python train.py --n_layer=9 --d_model=128 --n_head=4 --n_kv_head=4 --head_dim=32 --d_mlp=512 --vocab_size=8192 --activation="gelu" --norm="layernorm" --norm_place="pre" --norm_eps=1e-05 --positions="learned+rope" --rope_base=10000.0 --rope_fraction=0.25 --qk_norm=false --attn_scale=0.177 --bias="all" --tie_embeddings=false --parallel_block=true --init="trunc" --init_std_qkv=0.0413 --init_std_o=0.0 --init_std_up=0.0413 --init_std_down=0.0 --optimizer="adam_atan2" --lr=0.00161 --beta1=0.9 --beta2=0.98 --weight_decay=0.047 --lr_head=0.00765 --grad_clip=1.0 --warmup_steps=309 --schedule="wsd" --decay_fraction=0.711 --decay_shape="linear" --final_lr_fraction=0.0 --batch_tokens=16384 --seq_len=768 --doc_mask=true --train_tokens=185000000 --steps=11292 --dataset="wikipedia_en"
Each number is 128 + 32 x the weight over its row's rms, rounded and kept within 0 to 255. Layers, rows and columns count from 0. Numbers have three digits each. The size before them is the row's rms in percent of the matrix's.

# layer 6 MLP down (transposed), 512x128, rms 0.129, rows 200-306, columns 64-127
094:136117142135136152084077113120120102173106134129150128130119096152116136104119136176133162142141143110067087161113181119147094090118127222116144148133060081117154151116115130137103162062149083
102:107096086169090135107104143096196081137111156173186071119160106153150144114176122106135180160171122149136151123130142129160077097105146140121083138080111122147181121120139130094116151110156096
077:093089151108124145150131175116083113183143131195176146130133124117133183137119068086154113119149081103120059146149159116161178093145152146090108158202169117144163115095122135124129166079129152
097:124187153127140184134094169101083158130164124182081103054107093127140164086085105146096142144189111107112117157126180155140073137132109110115139191111095168118038161153104141162099142110140158
103:134108142121125128126108120155147134163143162113143129096147119162166121103134175146063181156145072095136134116172154088091161102153139152041090131138087111161102169176135143177137091077167115
084:081080115077145120197140154079141060140109206165208152131110112125142162141120120147084122138073066137124107159177142107149161164147181138065171152156172140111144098124186111122082118132151124
122:106055146144123167130138111127157163099101149077130130082164086154136106155137126078150147112129094120209190128159148105079152123095108107108088077114169130145143089069088143125159125122144185
109:102165112145170127132087113162148076114119122106106126144068055139156118135058103122135135130078165077119121128143145170074139089102127135081148095101147142087082114161126170102183145170143114
098:137106094158184155104160149097122166071107130180181147118108138146122073109139158083112098192141112087142127070150112117099080165132121119173086093126132125073115087142106198109110151123131151
120:175137083143138129130121182157167175172076053137138174158145128154128099104141111094119192076109186089149097171129120121117154118150082164132074149111183097139168091105122161133137116117097118
091:073188082130138166078168128083185153176146169149144080117146144144170173083189071160105153157143104131128166178130166072159125055172127097093056106115099147151170143193161142145126109085136133
105:107077074106149155095125186144095050105083130098099114135082194132111141173122149152102068168120158078139139165123183170073164150166146141098208130138199128088162088158133094133075127113125116
095:104117163087123068166118110148096091147165160138138113167102078145114125143177114114106135142107073086149203142154088157105145166089137127111131166164154113102115116103128170165078181141150111
092:122128109068132110117108089115081153101127128120115090137057148063068103154128141126077074150131179143125142112103157146173113109137137099112130172132112081146097171197100084147106115161103149
111:038120084143109071141098118127128183091128099149134151179158122134163164101178111112186169161130108083145162139152145113134136194138050140142089143119127103169155213141173156078136111068088142
112:118102096111103129144107175159185164144118063083165096134112120097106134133135099085096140084083106147181164114110161149163098164117184211089114170077140122199180103108080115164111114079111129
117:130155142077103144131058201091118071157081163115156166127182094081104123120143105082169098141103145112113112212122123124067150119143149142129138141115142150127166047123144086126129156108114133
092:134156150090142112108142145134110113209136121145110082060145130136113128138096185159162102115147148187177164101132144085127086083162105132106167100104052138123166158101100108111163123111136103
098:122140139195157151097136101104166176145150127180149129108153141083060096125227121125114127159118112178134127090147079106115119124139108116099159161103146140112139167174078122154162089093126086
119:099151112117074164164144093155117084182096148148092124151106105172093102147132126103117120162151085045160139133150108083094182136083092151160144123162159132137133114091106152182107111128120052
095:130108140096148162131112093086081142112156150115154150090139138120129121164125077112168193151123115114102110172133140094126180140096120129102141168151122184074191124076166100178079199088118123
099:157107132123112164097132094144159056139142126116092105110209141090121202067143159154147166160156080127083112108105125138119131084125080083100153120141143126144146123171144095185148174097172151
105:169110076106166120162116160134135182166156154122133103133112149157117133106142054210115127085179149106162189120131151079137141066094134134128153159134102129133113194154120150146181120098128093
078:118092092174148139156127093104140157116138108146154107066094172130092192141115078191059137129132038096133101200114112123169140122153133165126155073155104096131109148114141205140128192096129155
098:128139127111115139160076153166027153136135141193130112142086136123129226117054156124154136141109172174119116168171109115095127141114165176201101187107105100100121165115116108117149119119131103
106:077161162116109199114138101085100154102095122176084148157139159090110145165130060081165112129158136153115109156139127181124145160142122085102147060082127074098118163166163098124123148128120134
122:118109133114122167140175110204162022124110149065087138145110158119152106146096172157181115096152126092082107127151123055103154154086123158106131113197173110112140122166105172149070148164132139
082:164108058151133108146110129074087190171104145159159203096127145147108143120161118126135102074151064135146059146148157161104169114115180110119131131143154141175112118129142157139038135068173139
103:203212102138104163114147124105146183132151068131103104042153102107122168174182090099130129097135163152134126127120108115186092077111092121120103179143154168123082150163111097194161088105118120
090:139123107101133107148140097080165110122120123170121140090125091127078206149114084123098167058110060126122152133149161128090172110107171149145154178136145146181118103141175121176098127128146125
096:107159133137153121104129114125123091115195107178129136083103128121133103116123070167076130116113129152150143134112164080216113086174112180150121197157122127182128095126171098125082134164125103
111:119137100117101081114119098137109147126143152122147074138127137130139111169079159157064140174132135115017117112101129103160119186084130126122105180135110144142135109139139122166128137158150183
133:157144124167081099185136153125128059157139165157176172110112104111142114082099146053110118152130108126116090110143067161122183109160109153121123097146168160102107064096185110129106108124093120
101:201193136104135139097146163109113138148128135123097055128156107142180148118209101115171116114130109103174126104187145114146048089081160147102111168203105136118100123125158203077139104080147104
074:110148172073133081155162153100083092115130171156141155126131137140051125194094134095116165088107070134171144159114085149164171141103167188123108144161175135195148080156104152136096147167096097
089:156049163098131084111158165095193117195141188103181100154118105140082117188090168139117192153155086178106117154116113087123135127146114102168134152166076150151103111105135097137117182129108125
108:161171124117163115137165128178186162148169112149105127141175138143158131084125098152096146119138119126173156156131151085112091089105076104118110089167080121136125174138123103132155105095101091
079:129089135134176098178125163065114137117128104143167131107124134074115176087146074161109142100104045115134145159182133122110233164093148119111113165143126169159159089161134111158120134093122141
078:119098143121158142149119150101085111143143114156173161128162106121115177174110066158136126160110038115138086112196183116098143174100118131038118056125151101168132105160166165156149136161146131
107:106153099091123106168169157154090156103106121151157196166140098137138139077143102063174147098120094116184083125145113166092157153105125047139095094151129122131189079110122132155107087115101065
096:115147161137084120119134097097088038113111121138141181118087143161161070116077153077143108100121078144097135132120122159106109155115128106136156155142122093074129140143097151126127139149200130
085:131162112127152103095163137126114191144158094143152084067124121140115178094095072184112148103097108130137178173137151100119127168138147104105094151151164111180147128069128133139050112186121115
090:136138128144148134129147144115153116149123168100121147064078134105078148052178140108149141050170164101119130159156134166138199079126097156114137135153089116129101123156167138158132151139129155
074:109091152104092118151118139101143093152122129108149110075124104130086113210146120147188144157160063079138108124118144153065159097101159136125171096109131063195113117147199149151136151128148111
081:111119176152106127168125102095078105117080100144149154076133075144122087152080136085154123117111029134184141145152131166050085170128139127108171141152131211141116079092161121146143167152140136
082:135094143151130101151179163075174119149154116152140152144121139123118126141099085101194165160095103070171137123165062189075117113121109109100160097157135129106146103145131143134088157080110106
086:138107156140169127122128114136119079070164152138089075112148134131136155176119109158105109136087113126079148081177104092143152103167145159099096152160213050115116118130078121114166102138182155
099:130199118177109093119198139216156129122084133101136094118110109123165092146061125159163161077100177083170200127138119105107116090120134206135160120147156123077069131090123139114111147169157130
108:159155163079134156146111111106161179122113107100163111090079166150134095151106103179111146098208128188126142169151154135170086112176117084155133132145130161128102152154133096141125127110129104
110:104159097200174129165117154098154176113149166158114040113118183154091152120151117155145148142127133172085168161156153132144143120187136066100128129150101119168065152164130166149116123114138091
125:100109121108121147168097125121112074091165052100152110077117182095134102157147128168097110127157121121168107107113111138112158170130162158070093047134152140094129127119172121164155096137127123
088:201096082150134129176128145165070113156108201154137066136110149100189175125165135117090095129148133126112114143137143115136108176145128103102079065175087087138171121113112148139095146096163112
098:153116135137139109146124128153096110108114143148109116120054212128079139115100164143119157173171099098089123140122152095105145099054144104185171148104083111148135141081152152138153080090139135
090:110069085107110087146116165103103112122120118182150145116118140100146075124122160152177139168169141156131108125179129160105138120089110205113112147148124144143123175140122070123138112158155183
124:136160151105123177147158135140085189159137148109112132106142099100155165111159114165142160127131178109141130150136144139122114158111131184111066049106105122068091098162130155119155128077074092
101:121165087130112128134091098161126102137092128098119152137114141119130154107124130117136079203124123131215096131105107151171097126130089103103033097124113120100136160127155150135117173117062144
116:116144146141175086134148107167199119105153132113135124132115142139112153093085103118056100159115152092128145116131149088095107109112171100140132098127103176137069144040118180135108095140098209
092:179063150127105154108112114091151139167152163125148064137119141117169162198136133148144090204076178142110117119172143079106123109128116093057052090172115119111095133102110088121111108108148103
104:064136193067142109150121169155187165123115129142100098143183131179136164114120200138121094116148109098104089093162177160081117157108157165144089110092101166165066116116155168127076152097152123
101:124176132117115119088107104124095162166094149118114175132151157137160094126098150072163079119063071092104154183080118109101159119106145124138102159093119121204148189153132119121140072123135143
095:099067087146120166130120177138176155109122105207138152119061147149097114205065176076125047144134087165158110156167120088131106132128163169103130076163172116101074118099083137091063139104169153
101:102091084073141140063097139123142115098159100137110102109185191129148136164165140142167100161113175188151115160129043183174139102143089103103114153177173058126089158116155099115138110170112169
102:124135133124105145129111123167149170137114139119091041087188108127151228104181078118102114133158089126157099138160146123110067117131145168115121151140123073127109156152119171121175091067115081
102:174092078144160142106133085092198149122137092218133133105089123160144112126154150098109097134193147097095114053091126101150178138156214124079128144104099127113194110121103101102139124105087158
099:095138176094124117114158102162161154149103120107165124149193119137124119156131150104151120107218062130117090146098091107086122139093118108145132114139169152110106109085161163155066137130163091
097:157150126176089154094142108167109044161140202168119139068167109116083168150109103061154115206136112166166096107099111130090152122113129090131118101124152137083119086098182130086149113103085117
073:108072083091108111140139165107084107123126141180162129137170104113143170148086074089150096120108065123138128166162109132095124094048130121116148124200153167115103098140123182122130143093106160
102:132219095138158141163128101130135137153145139204098116146104147119148105117131124152130148138139133073179119145150130139145088163105117118176068156104124088157128126098144186107141193058099174
122:154140070101158077127139084154145185156156145167108095115115132225167148133126117119137089108186127137147140116156127142143025105120145173136139170185162162149149148162092146134135143102139107
087:132053076152140127115102154106112088091141124164108163130157113142117206121125129186117146077107080117131155161142133133147130133194132143117124116119173103113164102149106081150214115118152080
097:127094137099128096129176130109114085122109152158149182139133129149114081132112161119164112173116127053083138122150128159157202165157204107134154100159146185115169081076143098118108183126083149
090:125104070093111101081158122107088063161128170093129089134157115133126160148164138109107099209128155084099156139118131094100107144140134091051153102151166100175134151143137140100123114150136151
123:117113163089127031130166164106155156160147107091148171130098127078085110117060158098205113118110118156113153110130141126086205143128111132173164116116153164179189059110166124089136141111115105
081:111141112107179120138154152123151119151103110146122081112131157146121132113068074063183175095132106130174111184162147135082175104105161124118166087138045120147160121171136144105088130101132150
104:193152094100100095154096118112135127133102065134092146164069114101139135097165135077098131153062145073146097131124111170175143144160132155131088066054171102174140094144141117146181108125092073
109:141076180135107089138130097151133036147161197097171144118119162123147099191088154128078131144096123110089156142155135154135137134112093163137140161177118140151134094084057151106129136177132127
093:124137172119130137020133143083163134134154139109155097093054149163079178097127127112052175145092171158063121154176099088126129110194129103157147138074116136140091188086148163155122085118151161
102:125124142185164126160129098079142115082084138123119103128146165096108137167129121162089155149109126142103126102164032102104084124099064179138141159120176121156163142112102135069113141077173171
114:158171100119105173096133112162129174110142159121130143146165160059117151136105087101078177134109109103187135115140125132101189113100192091150138190099140123165152161098140093140129084091088180
106:114126084122089055103111120153139120120165111122112157105067129103156118133125125122133131146101145117151138096153119151118184106140130119142129129085153103121126085129122094079140186144154147
108:106130110107141114118105205120161063127162149076098142169096097096125103126118158083104076154130152111146141146107077118134157149089101075130125121124129106149185131137120122119143143187087176
105:129052124105104100123115139135096164139207136128096116075100113147107136183173117070083164122144172141128128134126050177138163135105101167124080128107142128127132134169154078131100133080148175
112:159166195117152131117125130135114195157135147158180109076100116112091135124149161158119109129128135088108109156147161133061107119159118186118117075127108093161156144106096137075157169033149081
095:114122130084154093175136156134028057104182091170152092111088118153107126154113114143100189129131085088116155161104108164132141118127130101143157176112016156127112125163113175179110116148084132
098:150149121122193104077143161092071203143170089129090080116126173104117117142119155172142119177135203179091148163160127086169124150100181108108184137123116167146109144145076130117107161183114177
092:086096115122134113092105107087112131086130104135133119106110133137162147121172129100148108116091178109119129108160119149108077082102143128114105154071120113133163083172150104114137179172167152
087:104164097132115136181106139084141133073175149117116157160077133143086113134167165087111132102074139147158115130147078157107084117074113121134156182089213073132112095070141133110138144157161136
091:157133153135127124184168097140135149103120099078113135128127127176124139134129138159141110087115100075162196085069124124186126096181127111127048136177147039100141124172148173150132119118142147
102:100118122164148130106138151154078131130081161164144215137125143115104124113134148095172114116047179056135129166081104127113192174096149076109133063146158120109129118086113171063171128122095126
095:160071034149126138141149130133117150116103121138125145104152100105109176096137087116038142146109132110106085138097132127131079125162142159151153149141129104195126091117142133117100128146144086
104:094176125093153117139122127113136095118195114071089125122133126129096122126140149106110103037159152172163140183125126119145071104135114130164171154170161100148059116092105103065121174146112116
096:179110074140157145079166098115177160147129204088137147115146126150160170132168101152078212160123122066110163164137125094081108075063142072160127143142175079165161174178149114177100100118178133
109:134137186105089122108149129115080129121136096131069125142180125102123120148107124150138144115147109135075126183127124182131066162103110160175118182103171111191154074160167120044147108113109073
123:124101138173165097163142082120187152080129142102108105143162118134121146121183138118121091147133116106092123114128151077132105114123115128101136135113125089176150124138110076070115166080204118
145:064160080102129073102070101105112095150075150124116139153141145158177119106160082097069181151047156138170171124108164134142136100104165087116142139146105116085146167116085193144127113139120136
116:141177135147119111126118090132111115151176149096085121102139101111158109075119123160130145103061104118177078115110155097186064163134185183147101132125150141116107145075102124098072181156132160
087:136111136102143123197141143077086171157123147180137138111102127128156161190131094149132120082153117115172096130182058099151218139095109128068138134117158157120124142157124147129135139101123108
118:099105087123107198134123190121101094107141163145062183157152084116099097112209090116081102090089142139165087111146103176110104122088168076143113100139155098109115142125132129143163133129132154
077:131122086086148112164151148093188075106103112130143157129126141125126137114173097151119151085178119122162115173126132157143134059140138135115119097170152167183061087142111130094174192132122169
083:195116115141123113153152158069120077134140153088152107116093153119140165135180123077095130114126151112175126132131088122148026139203111139101119127129121043068127181082137119153142150145113125
108:099095088119110136174170130133143163182108171164137146110103111170104151151064134088134111145161102153170107110125166157113178140144142140150138090166121090113133100059097124099145122059116116
106:092132115173136116168164183118035173115182160135111105165092150131106080164120144124184153125126076141113150127096131121099183092114147092159134140130042125114102085129105122118120109154139105
080:134076100112112094185165130102133104180092161108129144115128168161060149148086109090137166150092092128148068134178176118125159134116119144083129137077111183170162085097137122138124191108130097
125:132122164110142114126119142186134120127108159144122156160223158120132159169101151173229101150128116117089118133113169101102099115069147142100124103168094127139159159143114144089140131060077100
151:108106109138104201177139177160140111141110132125110081157069114129113173090126121107118075123146165067096138194100145143109177133181118152117060139131093170168158093133170113083117111123053119
117:135147144144092131099102116165134079128124097106190169121068098115091119081145154106103108091090110101087140142149181111194137120086137088163150157127145129189111129138063173152126121147114157
129:117135090118164150134115134152074216111161178090118091175164122110135154144165094170088107146184135118139180150125097117147036124157115152150059131168113075141116153130061108201113091120164167
# layer 6 MLP up, 512x128, rms 0.136, rows 201-307, columns 64-127
104:083074088092155165084076100164134142122067145132095110143148113089081066137113136136193132168157134144179164079088137135138133134149154136101120168111089128110190138119112079121157132134102105
071:108168157139157157142056087133161113127123160142137160137100165129086085089149112142198145163125067063159166136191091111153108127097072149169126136134167178161115192120141091154123065147086122
110:078135138144130129139105120131111161163123127083181081139131070092088115077071116145131169141171121154121147209098124099154165115174159142125100168081134123077165149132101127091130138116121158
102:133175140153121178112120081119123129143172129176109167178180158158107087091144121136138120153182164135138085123129094142144143129141045079144181065112181108102128174230151111113133128187081122
076:154199124181151107112107057127173157149157094094103145164137196120079093112093154095144183050168126144144168122094100135096122120123106148099105131119133116120197151115130106125134151186106134
124:114185222194122130116111107111141101128172124136161103104135098132101115103110120099070198091143121112151158158145096121144154136157144138148115174099170172162204090127119133124189100126115096
114:100138167148122206109143144162148157083112120148130112119205146162104127076169159161141136134150117137156098096050150122131180201159132176101169095108135136114178141105156154175134095108140182
102:135105195134101171151139093178136173099080100112034093168155136190120096111131141155115133126110083107083183121098097114135147195156156131155169112092167144110145147158153122209143102094114052
109:102154129152125149125111103096135141096148072143092149136172166136107101135161076136146149059150126178131141102098178150109162178085171083143156125107178127120079127133142208165134083102106202
091:092133099145085108122124086140147140183116125109117139117128117096078100144059187101122131168060096081132174134105139149097097098146133170201119157135102153123151145109120101155168125151103101
106:101132174188102131152149087117121108110120104174112080111118136114096071085120123143176181098174092119101131122142100139177179150055169101188171153145083124111110140137146173138120154120065120
081:103158174130069126070155189150125157082133106118171065123137118148134099140121193141137168118118128173145096154076151124181149175150197092101118136131155112067163103129097137095133160103094130
092:156117191146139140109152113123173131029099146168118183156110079147115138092139088137135133126168041126124109100087099171116193142117129148208119142106137141129176156101132149133179188139109054
114:118142097151082172116135147077155110137084069108116110193144126093132126153084167137085091125202156137165138124146113103146133123106108183145158123180157128033165105151160135113082096141076175
112:134084158201104109120123113100145130123119105153151126141160147086130110100125145122116133178065087112072216111071100120127169141149103099181168107111133145086090106128154142189136144136074123
122:116121193139135186112128130214178083104107122123129083196128164181115114112122103159119156111125102123138128069108150118178192140118140171123153114118117135122114177183164188110147117139144122
096:191096083111095133175089141139154131142074107149163116154127139085083155113113119112115140144139137125111129156117173073093118120076110128148142116093192092143079181175104132151121144205061203
111:094077106110088176150120143130167092126105128190139126141184094140123142109099106130115121098146164072108107111130155163100164090095171168182130167150142196097105188204122107121153172165121116
122:058155082183079157086106133142148098110167140184149095118150153150135087118163128226147144144192111118114127125110151181159138162140125129104104172168160121072172098185149129147173126094101105
086:082110145103153169169091122149108138084122131104077117153113057186113138129114157144163119094113135140122158119092094069161134159153141146187142114106142135084061146111100212167124146069113129
106:130156167132049144170129165126195137181110123103124115179189081161132084108117151082126121142160141093095183137091123115103142115148193162185094135124128176130108141164104102166164125154103161
101:075118094096159166140115172172105164133082054165076104161151136130058113122140104103133134116157115157087118127121162098134154099117077117114132147056107098137138098169143127099145153167128158
077:109157099150064148108126108136123144112137122157115160141179114089176160095077147109160115144165175088122172119145152117151117097069080129142156187152187112129114113211119105161116127146129094
109:112136128096126110091140153120149114096088140111193136141143110130118082094076114085121129148080101109127149102096116187116119112088101149156170131099175172151171178170192106127150218191145132
114:135094134103136192128146134117156142135092115199082173152141129150118105072120105112141115192166150134085167136137127132172148099121128165115151152092147212154128171171083125142192177130090180
119:103124149158127155179108072149109092124147119169132138138137175139143166124093112159109135178125128093123121081131126099161175187144106120133123124089127135106128133132130132123158151152104128
071:135154136151107099120144169130110126130162069125144130157183117121120103122122115135118150228120129096125127172111137161116129169113173088099159150084123147068192147112093085147152119178104098
104:136095142096076153119140110140149142114123060193137096136169138143137145146113131131136134178156156112087110157112130130230131110096141118107188182128180232138144114196134079159135095167075120
072:113110141124116162119156151141121122108125071082134147138150109139118135151119190134134148137115146161105085096100153168156103081131186096107135091132139080104168154119185169067192151135097110
096:094119107156119134136100049111130124136128096174156156131109137150114129117148157138193147151113149099120115154141123161120090165084144132140137176098159179126074155191119107182123109135098144
113:101126177152076115190077114167085125111097135127082141137146069091107111115128104150132122088045129085129151148106144147129197140066114097096183150154155139120168144164105163118186180174073072
130:134163134070143162141135151170114112106175091134126105204212040130108138122123114133130187106158122109105139102156120111148189111121110140141150177152134133078135129122178166139198104118067132
109:081082134161112133123161136217141122122135122122173112141137116083121106111071074123092151141152204091144163045114103145097197165132126110201096121119196176148096095165106122141113089152093107
073:076103156122101105072109159146108113121079157154129057159134071173185133088138120114094087161098143081114145119107144127153129226193130090175156133141139125159120088137096111177122138129146122
093:105141129122150154064098070126137178121140099119123126171193145094079077099120097108118126170168132183086134108121129151122159095129124073138136094107109196167190200117172106160172152113127086
109:070142135163116100108138170136135122107147085159090103093102167087142136144060160134166167170066128129136159127140127111116158167141058124170129136074161159110148082153140127144163177153105174
073:087113106108086163049172143163109102108101169171105083127143163150124094095140198132104121122144144120107090099094164179157109122145129113136137083102129111169148138148090130118155137169120110
077:091161122174081123074111141182114158079117140129146120106136141088136113100133213110157144109106102132145123115116142155165113130094151144180161097155206101081099129156142134051139170113117144
109:053173170145092160099115070134148148141170124098162057117169133160068090145055114117075142077121161159119148120158098077165149077144151238117097164127045164077103125179124111136163135135148101
096:075138199128148176105107122153109156134135102133100081159176092147102142022174099194084156146099090125148100098176105066175111124091072149162136105142116162106079141161135158112147111101134133
088:114065151075098170067118033112106117143085137144046138127133134105116117086146194160108118122127137133061106053093160133145141124193105142164158135121106155169075149149168180172136152109132087
092:092087096113130167052131098116143123133135130095106148121131090113119117122139152115116150103134110160129088094124117107171175134188095145149084108151134132164131151209178170122190121175062116
079:181164123161126151180144140157126150064126064135114168132126039048156103117062101178075141098155197182117163094126156132127129087087150129135122142134163100058138148133136169094165132111118171
084:137143154093133181116140184150139173121103088131121147166133118163174164100157081199064123095141131143141131123091144077200112111149165163145120123086070143127117125190141112107137110106132113
079:105163122117152171128108073152131153153091076146126090142118151163121102110133128149182081138110039111110125159117110133105097164140086112147156097100099155160151125120169141199222119134086124
086:068139137142064123106121103101107148052172117139118158132081137142110147115123156197071180121120161143137129148093107152169135127099056117098119089108104122123095153179136122142153141091114127
101:125113066113112206133105074074187130136118123148142113132158156147076175076166089134140138182103140146159116044142172129147135138131082155162167170070126182163139148133115163190193174113132138
109:115167123175110138082143123214132192114076151163113178147194056120120110090090107171118164137099154129084151090088154105140164118110157103167101094067127139125147134165132124136152127125075090
119:161145119219139177129085106113137195075105160167100142151131062124158122075118128172162117089140052114156149102086090122125165147176111106126135191093105159122102109163132177166138206129109104
118:178150149129063162168137105103102169161076063155101108148126140113087103105088141147117119163181160180093156140119149154126202154177104152098137122109128135145095135204136139180168137147119103
080:060171175141134064106111123191143125103058118112161081144192110139128054140118126120171133162093134080148123100108108090109120173131196156211161134121181152110107128102097136106143127178148157
113:062113153213107134180110080136136110083110151184099114102150155159155152071115126143118160145140109125163094094100164148118127202076146169144109141106126111124080091155173125117125153097156131
097:083139098145108159082041118144189140117098127123154106166162093161068088107187078178122177176105078128109135132088201131147186158157129121068135110112086201132153147138170080132169130118130090
119:104206116126056151121154160164149120109127101147099153155120123081123146103156054117124149180139118121156163088130174083100167133126124124210149148109180157058081145189129180142112112094069121
103:066139133129132149144173146108156165100086110195112039163180086161121112141162162116152143082191129129102161096141116075114122193110145152118163147157138112171133166171133168118112093122130144
111:128184178218088131118145150184149159111136091148151061200130092133106104139119109184119194140165146169141107102133162129148165088093172128082132154085145128087141097141155124103149134109117168
089:162125155126140198116105130112162139072135165120095138144080165138045083144097124122057155141152102152119084145143123142208142098169126128114131107144150151124200111171150167146090147164119037
101:136158116126183169178105089115151114124134144120109126139116069071086094083154100145134178183174117165142133148135161112123166118112115097081144125131126098112167114166138109135168128086077144
106:161192104102080203128129114146109097122108118163126084129116135163112117128143107202117105146127126166153146127145165051118202099113108114124151126118131181114083158175223160096153153100111174
098:137084188124110128082131086160156179073085107117105127144125096161138120095146129095081102140125115160124152052094178132165161140087118138178164132105220161144097133125093198160157132099153104
098:136177167164086136172121139123109094135065147153098121120102143124079118101102144216105208158109162110152096129182170153133106120136141138161118096082171152054146193108127129141128226107122147
101:101076087133054149132139085107177167137097155169116148155089174126122105149143159133077094156124154144098163120111132124137164113105099125139161165064152134125175099180076126155155163154094089
107:135192121121121132167126192137105137124102140088165112158144149126110148150075129119089149136106138170151186119139203118155171061130069075130112140114085080112105133100175148142114208168145117
089:142093170140139127110127132116121126125103096147121158135091144050109129106179194190132097187112091091156126093150142099153170144120142096213157080120147152138092117173114150157140133102091145
093:122042167098188159182143124105157132148088060148131068154103170151142056136133148181094199096160121118098149110189129115141165126121098179140130122086132107134169201107111181166135114128134107
075:148138164141133151115127088143119175158116127077092156112151170196149044107157178159128160122161135156094130125045136143125094174163157119113070122085111151140145168135131085159124089177127092
112:100143121116148128095126174157100177159159070160088186165075152130089080065165150113167090092109171112135165176148177090106190161103109104193155116126124142153136140140122127102125166139150123
121:098115126177174226134132103129145144083114129146130042158095087113138090089153120181123137121161109153148150113132175090158146087083116067148171138147133156075101141114146225148140174098138174
087:079158178090048187122095132191173159139092154166074069154143158148112088075105152074114175105136091143147105071127121105124150089130082145154179151107159131196135103138088108167094119172120162
092:083133143132064137167103166156097147100141079137199037181140060122135115120124091128086117173159161123197086160126124131114179106094163134128178131137121160104149136146165143091193134181119121
093:109110230199136154109090172160148109123177091118077116157140142140113129119116172152093130102112184089139051087144124164111141172108165117158097142128082167078149149168133089147130128082109095
118:071166118111109167185098081121140122140151130207075104137150157075117076139097094135134152102160144145142167089142163126121203112106159121141119177132138167108054131139149152128122172118099174
076:121151097145094181093098105179149098119101103096151112099098105092121121139132201160159140139076152108135114114129104157158099134083134143139103171162121176138118105107140158122152178115118096
110:118140135174092129097118176207091132088145112120121137140164112104128093069084106071118150178111100128142154139114145106100154118096160059153154177102092151093154115133165153114149172129104153
095:087122190147089128144110093139076134115157120145129120118171113098119086142126110113155149148088098103175111069096128149160186162135191102149152126153123120151105153159095143084107159150087130
105:123117145143129142096124137188149100122133132183182082172157109105155124126144108140110165107072164101116115099047151135137157141042146161107137238090159131130104120167089088157136141074104183
109:116119132178117139070154108157155124143116134119153153148181083156117095099159069191165159125183151206136088098118119108204149118138126130138155138106135161134105171176136131125169136073132122
112:130108138124096189124142088120130189105093096137154119207118127159130104094095130184150150140174154167126094146143105098102165155132090132087116081082117114115079129149192164144183099100109142
111:107112163150105165131151120148179113092096051137136084165138083166128102100071042070131163141124082137137168169126129136081154143163069161141122146116097144119160155123129174148129126130123101
112:093106173189109155072078151153126161082093131142126103183111138155119109082130102142092136167150148172137152150131161077116178181151109200193116127115186155111134114151157195165109100133131124
110:135129177128136150108124108137162167137120142154115116159088134165125086125143100149131118127122091187118151152133184100093192145112089147067141128111097115067103152164164164161160130178126125
116:124159185186141128114109065101165106062131156188117076112150112144147130067120139200122120109154113156125137111136095114141159097099177144088173196091121126093134105091152118105167150106131152
088:139140154113101164107084129155126175076079126057101120194116095121119165121150147142120116164110135129124145134132092053168189142115069137170128095086126181091103168143167088084158104156118118
097:115111178122097110141122100111113093072115138136076114121116108166139094151102111123140184131139082074224123114137113163096122114108093145139119135113131156109102153133166133133141164115150140
098:123175220133108160128111175156130114135073204118163107119197109154049098143105103149125157117176100129110140129165165085127172120102124191124165136118100108114094122162126188149160121128109141
084:145165093112094142125120149134109148132093085165137098127193081099183124098092096166120157164154162125132172135114212110150163178090101156114125152116112152150181114164179176152090102130153127
091:108187087114108173083146098176135121155130144142121021177124123081089071110171131135099092122166092160168161158137231135101124126130162135126172161116117135141115137121131141121154065130165104
100:127151132127161141095048104115112143091165137136133156168163102112114090056114082109098183137112115094158076122154192160079156087083141093184142181087149166110138138153130101102183187177127102
105:136142121103090143126134119189124139060114151155094094145086152091106106091127135113141118090197151180094163173138201066188190124084104145112154121114111105118091141120154214125114119116077121
097:151137102167089149118121113136139187154105102183096045123139172113106138094145128180108158170129125112161151082115139098098146128139178121152112103091132173102202115216109178163130094120114186
095:101136161173118148098180064154139137121153053183113121144131108095122117091134125137105149060176132129094097095127135175163152109140102142115113113067071122115145151132120148117142153149078175
111:065148137130164161146093153101090160112108143099107070155134108143144160045112142151127173115115170120124159120147123092067117120062101119127148080140135104113150177168106155098194151118118114
123:156168199177140153190115129146141190072147186095164139142149134158080135119094127163140154137134159113111120107093117081158150163118132156138140157152124114123072199180148143101232125069117121
129:086080099161116102107073088134174125117121067110057087161150149110171140103119160151183174129095145146103234106139098108109212100127112121150191165100202200116108149173149178155124123100137099
112:144145106103110169124165060205157133140095111152153067155170106080124098110158103115138153191178118139120172120156141148108153118085066083126092128147091158156132173155215119173153131096091106
075:086137105104092172161137093121132141106149093187119119140172070074076100141088150144114081163125168159087084103135109156121126083147119141163179136097101127142110159123145194128220154110071115
121:163130143167088156116102102140153134137081111128172099121163079173092090071119138104099190129138129117107113182142110083120163156146124185146148195112139126158187126159183162172167079140057048
077:141127154158112094100083130108137130077135123202092057184162115135121062109159149149114110183141102129136143130094102105144128182166091084160195171072112125127131159116128108212109082080156115
076:136092134156087139182156093167156164158129073123098146198153105150141101115094151103167103147198162128122104133119095148097168115085171123107080206111155097178130083164095125137158142127132103
107:151146184120137141120114106090158138126152097154130098088135124146092083056116171116097184168118110093151162114079120073131148195146115166204207136107120199173069120157126109111137141163101095
105:134123108183151157148059118106176194147097133125114156146108125150125095097151130141189139095080093194136177086150110066184138156156113162150165164097101156153163035142134136166097144126083067
081:159156167179122107068126202161083173100099080135136114215163047116125123092069143130085157124192101161159191128084136140157151113113118155152146132119140091060180131124173126129124085080121176
119:103088144149068122162087075113093113154143105085152113123180162123111103136131128139182160172170075088132105073128133109103122145117131139178177116121097108151131111142145157131182116116129158
135:147128170155130181119140153100140109084073122124172124164133120130094116060107102120080193079144110197121118111124098139146192103083116125150150131118139177109149166129146104178162141166101142
123:095168078128116186143109137142166075105092134118105068162148104121107064126126102171200136194180122146138153144096124150143178190173108135091129143210101150098134140134184129136158138118086060
124:129100079126115156138146143138182153114128166204113084135135099105140163103100124103130136115159140167116147121046189045134121097076082078171144154137153103116126130127100204127128176102070152
107:125158111134121136153144156153117096103132103195116106170120096079092131107125118180102140213136127141076131070139206187122202172079080156085131163102115134137104104186130142134157176128045128